{
  "n_head": 4,
  "norm_place": "pre",
  "init": "uniform",
  "init_std_down": 0.0,
  "optimizer": "muon_variant",
  "beta1": 0.95,
  "lr_head": 0.0107,
  "final_lr_fraction": 0.1,
  "batch_tokens": 16384
}
Each number is 500 + 40 x the weight over its row's rms, rounded and kept within 0 to 999. Layers, rows and columns count from 0. Numbers have three digits each. The size before them is the row's rms in percent of the matrix's.

# layer 3 MLP down, 128x512, rms 0.143, rows 0-127, columns 448-511
102:516463517528442581521521569429483526479506507452514503578554465469431576519505504489493552453465459453500483526499458533455480530481591581432498503538422479553446517461458464495444497589502488
101:504437479455454484495459413468497500442510464526509451459425592499490486495461524460507494493535527458448499473485492509498489544491538514445452521429512501458484472493541474536433576503517536
096:488537453504533533502541504482500508460548514527470524475483533478461487488490509435443444469439486514525478540540433513469495480444533454502458490477440521505536452508575503466477498501474496
095:494530504494521545572480484507537545454501462513480542513431499491488520517510442485494547462506488478501527512478515533483512540521493489509441530509469466471470542488533555531450509473501481
099:510495476535506534524432529544581548484492464519574538510556533464397437520545511508458486496496491494499531512470526532445436447467519513550482490522471456565497479463512506517479569503520469
101:523463496491485530461501528480503398528501570504439564496524525511476493574526521510512574487499464505548486438496502476539438485461482388475523517548473427474517531522441472494501446428429521
108:430491502584543463501470459558466451492460497445492452459490550495487427489508489582458480506487521528445499517450489550537476456551538418439518515459521470484482519468549515463517454520518437
098:486501514483519548558559488482483468476438522497499553529483413507466481512519478515506500598465479502482515504450499487439537507443494516528546506531478539519507472472560445576496519457467525
099:487456504509529545514482495437493417356459530444518434432529483488549464532467457478498454462468457579484449477486496564484520445597517438544543494481470462524518502523543535482484465435506509
141:526515591431464556468513553486455528500417493552525491476509506457523509495449516468531502450556532508451510474535513523525499484506536499506510552521475514519412487505495498470371556526558531
103:513609406499493457453492568545589517528524499506517512509545524484517490473505523623449487506557524486538407490436525521475425509572472437558523549486536558447455546503464531572549508492462482
101:417493470496515419466484531475431539541498451504484496447432559543539473466455504523516494457485520480476488525384471473506435441523494577521465575503551547535571458454530507464471466524426416
095:539521552451475482548435470505488477536509437571580414563512394426494550456435531510495438472537505489565392603533517543537508564442469477520508422514453459459500444490538484519504491464482422
088:470526481538505459475461606469543431529441464500551538507500498463486482531475524491500427485533527456441522476495438606480525503522573491582520525459504497487498570566471523464482475489526498
099:509522459499453440528495477401528534459461493553500484505502456493528467490480469524448560481558510511481456489523493552531480547458535403439478502488468432448506525556498569477486484540503465
105:481475592462528504500449515547494517526498479467466424447510450514538473469517492507538536499514590475522483492522498571501464401478473519527477541513504422470550455455508472549557450480488493
097:562478472505442591509451562515423457475490503507429498546534494514465497496493578579454469485511432519487529574544472503471524485525541515527498461522459524472575511517522532505434581527514417
103:491524493518562558545515492538502476522496508464560458545503536538511503486547500502479561546488483421481518468479560500434503422527465506558459513470516508528477513542481461480464454527586531
099:490487463532505559554570534612565465578499516526486587469460514576483520468469457487483466519501532504436626469613521539529422575554549438538479496468490528525513525479477509504426553472423473
092:470493553492518474492511490539551539477515434472527468473536504595495513489568456462491606616443531461451469557540488516479613536501528451513511494540461542477476467433557509458561381503447462
096:544526497543496512577558485457511554453515569500471513532525494476419488542498438514525493495513486520478452457400433489519545573513524489535555524497480422511512449486517396469487504500566504
089:457560536494423486531557461514424493453475500500436550473556487432518555520451496463556501521495480503512495520529473587530463499522584469487507498555528474516520450506503519535488433514413526
096:439476474478542482437526540478513555540534520497428450460513567467472479411478442487482509504534528504509527562399523484467537503502387505441511492503496447479426541512490508448555515454532457
092:597513534545483473547523465500464506530545541531514526460508518521478443457490395550523502485507489503567511576436591494541461403527439491390512455539561474503500546494491474508546444518458565
099:498502459560506463502489468520579471480511473475476526450487460489509499513480497462468536518535474504485473565481521501509490525526513526515528490431515442477446551509536494482605492489524503
099:458477519485445574519514499506539494491492482490484564462523564467471546482479478509444538567512516491530513517481520517403531519569511517480493550554533452395467561466498548463439515480462438
104:520552487538520498479631516506489480456473533500488455554505526514456471503521501490505501468531463506529515528543501539487502467457480446513491476477490529548557497508585461525489450427558493
100:484466479534482465459533528515596490501532439510568483517481549497499464471520483491458477554517550513445461488571497556587470497573508502513562552436523513517538580460432524430517473597497573
099:546499396519432546561529574571437519464473517461477476499537484507541489528547494499472503484495454431453546576441506586499488537508514524522413439494453503503474546494430545551478534557463465
102:521476498485450475495494471438543447484548507439429460538473490498511522517549453471413575479499548535420597538454452514458446457427563473516532430461524531503460496458521500453507449479524506
095:519489580464518507503496489529513467510488457481554534434514457519481553532509508474434490519546529510485598410491446565496563509504508428489451476551415491478481497456479416549464511507553494
095:504500523487428489424477518521442462529518588534472479554532491509504480525527503511497465483482533512527500549415566469585525473541473497494501468516523525503525533494447607495541520560534579
098:549541512490463438461480544485497531575507534555538511505467449562483554541494549416542557498498491540524502542471545475544470507524437504489565501487491491508469559531533527517483369540512541
104:456514472490505540459426529488480448459493493504498419482501496439468472531462461502538519515529566528425441504542483459545474478507558495510469507529540535525490530499465463483457464459472425
100:482529479523468497544495512527492461479506517487456509494493495551460554502455506515538492528532416486533519459496529536505441484467469547534532494457482475466533498531491507466552472476485512
106:537495470448515468452465459485601473539514522487502524488470455543451500463501525455500493473523482465514508406482489540447444461516456553498455512573532593576504491537541457551471516462487515
101:512498506556563565432459513432467460503555486525436452534639492472521576470530458497450516577517440484491587478547422498475526529496572466556537518457479451491564523503472427456455538530562490
100:507514508558516474506452521512562514460498500577525539531510436533555487514516514558471501493502475553467501537505571440458486601463531557483479424464503490470471534575503463494523503430525523
103:490499538548512443531500530527519556486516610485521493506520476517444473482534488547458439504440448536507438498557525510486520509420542454514579521561483470504474509576507472515527559444547497
097:444527480458511387475472478470523504478524533466548489479489519526535484481530601538534489468423582473613492509538569499487509436557504540490479503549510530541506502498532568495514539491419562
104:454533518502449480502487443515490452490473491510485494515532494531507454497566456498538494419449498467522458544505557511502514489518566412499446516481510500476475515493519533513488472507441512
103:571459496536575542527486604411521489463501490567449509524482477536440499527508465477440415533516464466558489461489545517497553590528466540484514484494418542522486507472534509514436473519661520
096:488522512515531503487515530393536535497498470463494503585507517420415547487455552456436483481491491441511490446497516416546414460447441486450514488439450548537481476492569539580472492465460446
099:551484440497556613530486535471500463472539526493488458513413569522405530489473497499507492509496479443467476549543483524448495492509457436542469464415537481446506493518529516491396555483530443
095:503571407525480513449573547578515544477529453488574470485562516464419487438534508531431569485489463441536509419498534445511490480520493518443480496525567521603522448519553520525572464492505454
100:459555499473536406555527495550572518523432479503477531448479569572522496530546486483506436538497582503469540493449543501468476467486473486465478540490542523483473536609527476509453462536466474
098:416510556473521578510555485590484503498513553518559468514576500489513480463426449431528473424445533471500565418518561548570525546489494573524484559546518485506454495527488432513507547562429505
104:410487473447503528434511437445517478503538500448531514516481482579469523511495496546483532514443500486496510499503504499483511521507506492532469465524508562472491492487485532462482493551477495
101:511473540516516527479507549568526559481518433519482471487412490505485483465527536536545471531518482511548458511581500535562476536526494531528479546486511485509488461478452514497545453530473484
100:397547534485577458583464528450552473494462461542457521468484583569441501463486531510466500489437522493517573505512432467510476496666466530581462542435530519457485459532505506533454484462471563
098:524420548499454530505498392485510482564541507547508483538543506470422465491509524480485493484532492529622531447571510486528547504421511462489495497469429474466485418478462520520525447543529466
097:530486568479493483517509529423510485522462516532511546492537521488548468531524508497503486456558478445427435581530485492514552513471440527542542420507536534476442503468530446488473536536490542
097:507470543520552547494486550529471533512502491539531470465378462457547449517449480505425569450548580607540467603500511526490514504464477418567532501496513547450541568495480491425513400515491485
096:496407491483468442551450511513459492520487466487456551547491515498471444514495549481442563541557443554415489518508495502519477483527436487481521563534547532491545430490519519427588487493427467
112:468481461489484500489527561501531451539476463557446472487513515420523580497471497408469558495505485539517526497470485488486473550408511463499489479444462454552459441460594507477542510415475559
101:515441517488541505461500514571458422455542518530552444508502531465494482514526454519503519527482430512538535577451551523518458492397559498490535518526510608476459451526479512628607496489530547
100:448500578510510475490535498480459498512456522467481457518532453551447511482595475516489411501459525500490514501499464520481499490506459520479469534492469531470489491538506518490487426511541454
099:507499566503506507491414530494447521511425517482471513450542494551437479548512505562456452491546421575502536457476595463475429482485495506453472513589531513532511501480496479397474457504490479
105:408417482513436502440583512489491510510489462487525497467456519492476495525536503497547532486439496509530470456457514411509517450482553440454526431492487473498415435494487487521541522512452564
098:518476497493468406530549497495542466544560521478520508479573471510540566541524494540524518487510515552518498586573521422594467535476503471440520457491500487588500426514466524443554444512499576
093:498464494468521562451499566525527478519484529514470507512466473449451488532529527497489506538483474468483530534493421557516498533376478506478525490538449498521480465484504453485559497488429490
101:563512473520516541526418521527468421450482525500514507484489524456513501515490498565497524524510505559517499508493464504476518434481493555523510396527496412500514544548469513455475545548491449
093:502447500503445463506544508467489553582564489523444455546563461500650452484480548512510482479484488487597433564520444489550521513511467548555477496505450430528547532517496436495521514467480540
101:475501509493646456523470456519435504516497520485467563550452541515431420459492526499532467465509434498512532461490499481521475512527461526496530543535541470470387517486475518564534493487494492
104:441534381509484508517497469472511553497487489447425558481503502539490502560507463488563500537459495566525480474535535438462535534549511480478456499449488477521486610454515507513499523508517524
102:435546503482427546477479476514557491503445530577439492487480476514530527493481526452417527482544584553506507553537501509493484475417519492408537475449467588501490463463487507528483461565488498
097:489528524465543540459486435513440640479485517513489551510489474489445527499511565462491528471472431487475510469584482522469462523512492524493495579541506561453513492521503489556573516479523447
098:426542421490529492433467443504553543573421504454513530519485558479599503494494568534518467487596511519467526490529464546445500491507463446509479476479500502495480491488458501428540529476525537
102:484490495539491482500498417511483516444576431505486492503459466483564518491529501523610525528529470472558492495532539483502468467522576477508501400481479432480535465479522470620527504524502579
101:544551523468486478481503443456502479504474467470489473458471495426528504541474524492457455488524504488486441517562450545505542507566441492465473538457504520497477580478502524446454497475565502
099:490470496489553522475487540558505516489515496503540478481495488544512495489515497461521461500490458541524499485491527576523461496510578527508503505480442506496482542464440539409551477485561511
106:496469471489523541475531507534477579508505462492509554533490479512486511524512507530504509516454515544519461544450461530466496460497497482398494459517551543575561494553497448530529441496526504
101:543548501521459453518561530547413430477531508526516472499517503491532508443474537462407510473495466490532508466551440463466544513502487476489410543518494520529515462487497518499533553435481539
099:498478513485449424503507455545519429473490502467543525523523508477514515465509500450532447529510518541475550497502492435570570531482533445486475545510558473459527454529518474507537493511508502
093:500468536490502476509503467525524525536539505466556449518513474521516566484452517388505517446428517510533486463541477510591509449503500507437484550461506542467528485448429523513566510562537525
101:497519581515485472589475551530497518460506498433471525508496496480464489474547511529503481500434509410479477519540560429449480492493526532508500466546505421474480440399528454509510441473520567
104:479487539497465458513438547443549501489519487555473509496523425463541479522499436555502516486460477498487490373524539424563535562467549528456513497489496481558426432442530520425478574477454520
097:534463500481572453589536467467562506490413469519447548447507594536510540509453525485471491542533485516533553399512488473490539510496468539455586436452512457501491498541420521480507514462478488
089:540525513503512501557451507410492499467549476510484483565565558490583528494545463486555503519539503565511493538553524498486517537448542436528553582478560558572564475542488516493485542481535492
100:544490520514508431508516420501526459501450469434442508499484540493494475537474490448550528466529451449510483483447538438506445498459498540492532404624482424473488581463550554492518560503476488
097:520479447521472539505466492504487480510514578487521426517475524523562560534518497510466469522475460420494479532517489469538445483439490471464511424501537547481518519440500497466509572495443502
094:570565531463475462510527478508481514476431517510524544497479503426562505537410613545426533442496491543425515521585488512507507440424490509487435534536522552522483476524414511453404493526495480
101:472477457480528340480535455475442509474512508531502487482510459403460571419478469442531517511567550521512486454459491378495495585513557501551535478493450414446522601547557494498571450471495526
096:478508547523489575481502504440508555540498526406478539497540504496508388503547457480497525481501519438449525526456485541530448475478447570596502468510551510502552502480489506443521499516458521
099:534470477512462560496422506539502588502491455512466520497455520506579469521524526495567417437450566571502497494591490519446457519500454569556503435483478518557525496524446440488471380467476466
104:513457469483518514514541464486539493528535533480457521478507487478499510478517440481520537480510478519471533515544521571509566536460436476467497538501516573562476587529495530495482563438514504
099:507506575518505523451493562443484474463507558516409479497556537485554494507460504429499487421472533526463528476499413454490543504456559524518508501519441464468504512494515456447532554486537528
106:553523442560505464577507469542445516582496490474430482454424442527594505492514547472504499541462505544439473536496506446454455467523427504526515568497511555458466522477434493526557514421504546
095:499547489513473501468522534523528444477480493479522494552543511465553531477509507510537498509551549477497483522515447534499520485543494508496502452507498455500580491449479556521476543518558479
103:482492511479489540484491491591485503465552515498539499488453512512524524355512466538492504448467480466643504502483456482510538501558412545463504477463494530476530436534533502483490581462502483
102:543513501504489530520481445573503490574479517501537553471474518533524515515473494527545527571477490604523568460507540401446582463457480511513527529457553517481446554550556535546477437523633493
095:552549485541472549484484511514502532531573460429488528493460521481486566553526569433433505448478570549481529482430486454563486488495461520599528532504451447522499416433477491476563560469509506
098:533520529466486566437543515496507537556452514484532512503484513539497412493465533480546548508485414508493469494520466493481461538522500571454550547436553533503480527474493509457484583544418441
101:466465555573507471500455566406389456481548460503556513510436483501483448585494470529511496458520541517451546535509476518535479503519443465509419510444540516410478516496479523449481444561490508
119:571495509461455417486465497470483529512443468524485479546535472539461475430508465507595484539474433505451494472497560418519483504550485446512521532468478459483476525552517496584553456474497508
095:506540608433517486500500486470536462555448521464513481526576581552540548497421560505506508505565486497487485463491429445566497468494562522483529507480523489508530439501499490554401508523543484
104:478442465473428481490480518506573485522517505513539501551522540581555513474489489544466646446484522473514472483486543491488520527522475576546502578419570474549476526487531462475435471518476514
100:454463495505482548498500480513435495498457447470500436493487506540506445502503488480483502513510415427559532437416503507490529435512475532531502526507501546498500487509517513550479541481530480
101:551511542430522520508532451500460560456464552535478462498484493463514512548448464509593520527447443422512509545524492526469471504561486476530433369426537484482501484478483493477481493507492496
103:484479545500480411486579459429536628533532507500576506451520474510479564598478566524494485424525495505485542472500490471479523534503429520488486535535467522446536564443523484536499496578461508
095:516514567445600443523437459462489525413570512521533464550494548424497507537457504541555491435515531460568506544486483448524576512401453504450452527458378470514529519502551523607497531537518384
097:562539458445452468529371511496508549475483501447412466499535491487563519474436532457508494500447516475540452465545469498512537469550503491543533463522497451532466500523520464562547464483487452
098:450534488526451491441452576486575542460531510463491505520476507493519451482492517484550523506539530484521484452486454509513509539492463536514579486458540516490519483527470526626445458500523487
090:490511455547504562488432485531489458511555562545525492503524507485508426492499443494511503476480556484468567483451507432482499508562491543528551534538481579580449379503465496530538490419438577
104:409532563534496561519502513451500485531554548475525504470508490505589484566474479476485452590578532479480569492488543460443557410480458538457537473477525510455497520493510458391580508503529502
096:508477450483512547445483495483457500467490534510486500485454524466499543507506493494434492489556522566485449523557570555485531454507508586510409564577536459549464484491399531506482508571507480
094:512459505548538504428484470568476509620536408535524514493450477530457482468507553539452457545485471471525533462462499528548526556571526571455511531454490574570500457595467401509519449503597501
095:519522422521493486449529523440474530471492524486463499461498488524380494489462533535447446548635487424476500515471519546556581438474507530521501470532520525558489480523467594516492538550581431
105:537529458469505542490504455491477475505521503458493542525478585481534465447548530561503445512456544514541481510493507472436578533593464487481532512497491466553512491541470467425524479523558527
096:527442459458560556506546472519478572539518526513547524518481498533469474502523496432443505546465505477490503512468486462490428539490488513579465546506526571497542530499603463504477535536460514
095:490491429474542521570523544488447405484600464516498496480439493528507543487482529505493473495503507534496470459492530560544485473532442524576513515533503524443591521509489526552519482479448519
106:507525404543485508442497545483485491513500543466487481539470471482514515474496507504513474498493491494547450468460436503554491508449527522467511433518473520476525517521512555479447554500542600
101:473563517496496493503520472426451462538464457490520491469480432519561555455555507509567450516524525507517440476577484473447529564513624458524530588506540532520499510492460463472538590439561510
099:504541514461487577484497434502517468386472504545488532484499551500435504535552496556592460574448492462443522524531517553574526479510548487465519536500554451500531478503444511532479582522493539
102:480551468504566440476539498581525463487527480508490484474503470417488409493506533521535501549523546528488501477472523495470487515540521545518431455565545507467493489509457555538482457575472538
092:517430542484500559544558515444463463545545504472553532499533526502429506490547490436573494472488625548493420504513539547549449462568515526513496507546507494462496491501444530524514562491475562
104:513464494541453433422532494450507507519492520486534447476558472494460471421526466490479441488436530442589518426441516497504562445453498534447528414487456456524478521489549481503521515525534455
099:540535470512462485467444520475526572478504409528512498534493493485570494515538505572545514587489437474476498584457420491474558498549526478452471430500481478503529517491489518497450489553466488
102:463495560489516481495526500498447516511497513537602530481492477605560556507527479434521560523572510491494504470488513469453521551407510511476520502487447435491564498503502512532533586464465455
095:531479424572476510537491477575494522490452469486439552500527423445496520525453512506536523516480508512503435503407492494457503506534513436504474500569515454534554516457476478495408460509527454
103:460520518457538497464491507484500506489477505468463436497513463449544430498453475518497510523492462488450466542537481504471460498512542494416491503535462549550549398534462550529415506512548558
108:545463536515503365528481427480456510606529483561502522520451477547553599575563451545577555500472514569498475498504433467529540521492523516472520473515530474480522510511499501507589442490479460
101:476515438483507534509528482596530513493482540565537488521429504522604495496525450500451506417443509507509574505453508476500493588478465430542520460523560530444447473541492476489550489473420563
099:536468458491525492485496518634488458505477431451495510518484463549425495518523486548483496513524520407482495465536458511491432469522563478555553556480576488510492492494446494515539485461451473
100:480425571548545515538574464589485467477538481468502532489472504508454535523485571517478530545472533535492454518530549533462520464485502551530443511605494519416559575466541452490416516493520470
100:518552497495491497491505531467508440505494487490603466438522437453477480505500460527560452491479501433466509496424417531564453510544464512549514473545486530521487540469528491533437502497454389
108:525514474497523500477553464496513545446472531554546520564604505449442498480473474520474513522477535513513474508546504503442513575409503552465454535431412506478530490548550513479485553481497535
100:496462502487495482648475468498528543558491548510536595507511481531517575503487474449582499486535458510433508503456579436502522519490515418449476497501497489511547492509493425458577566502515534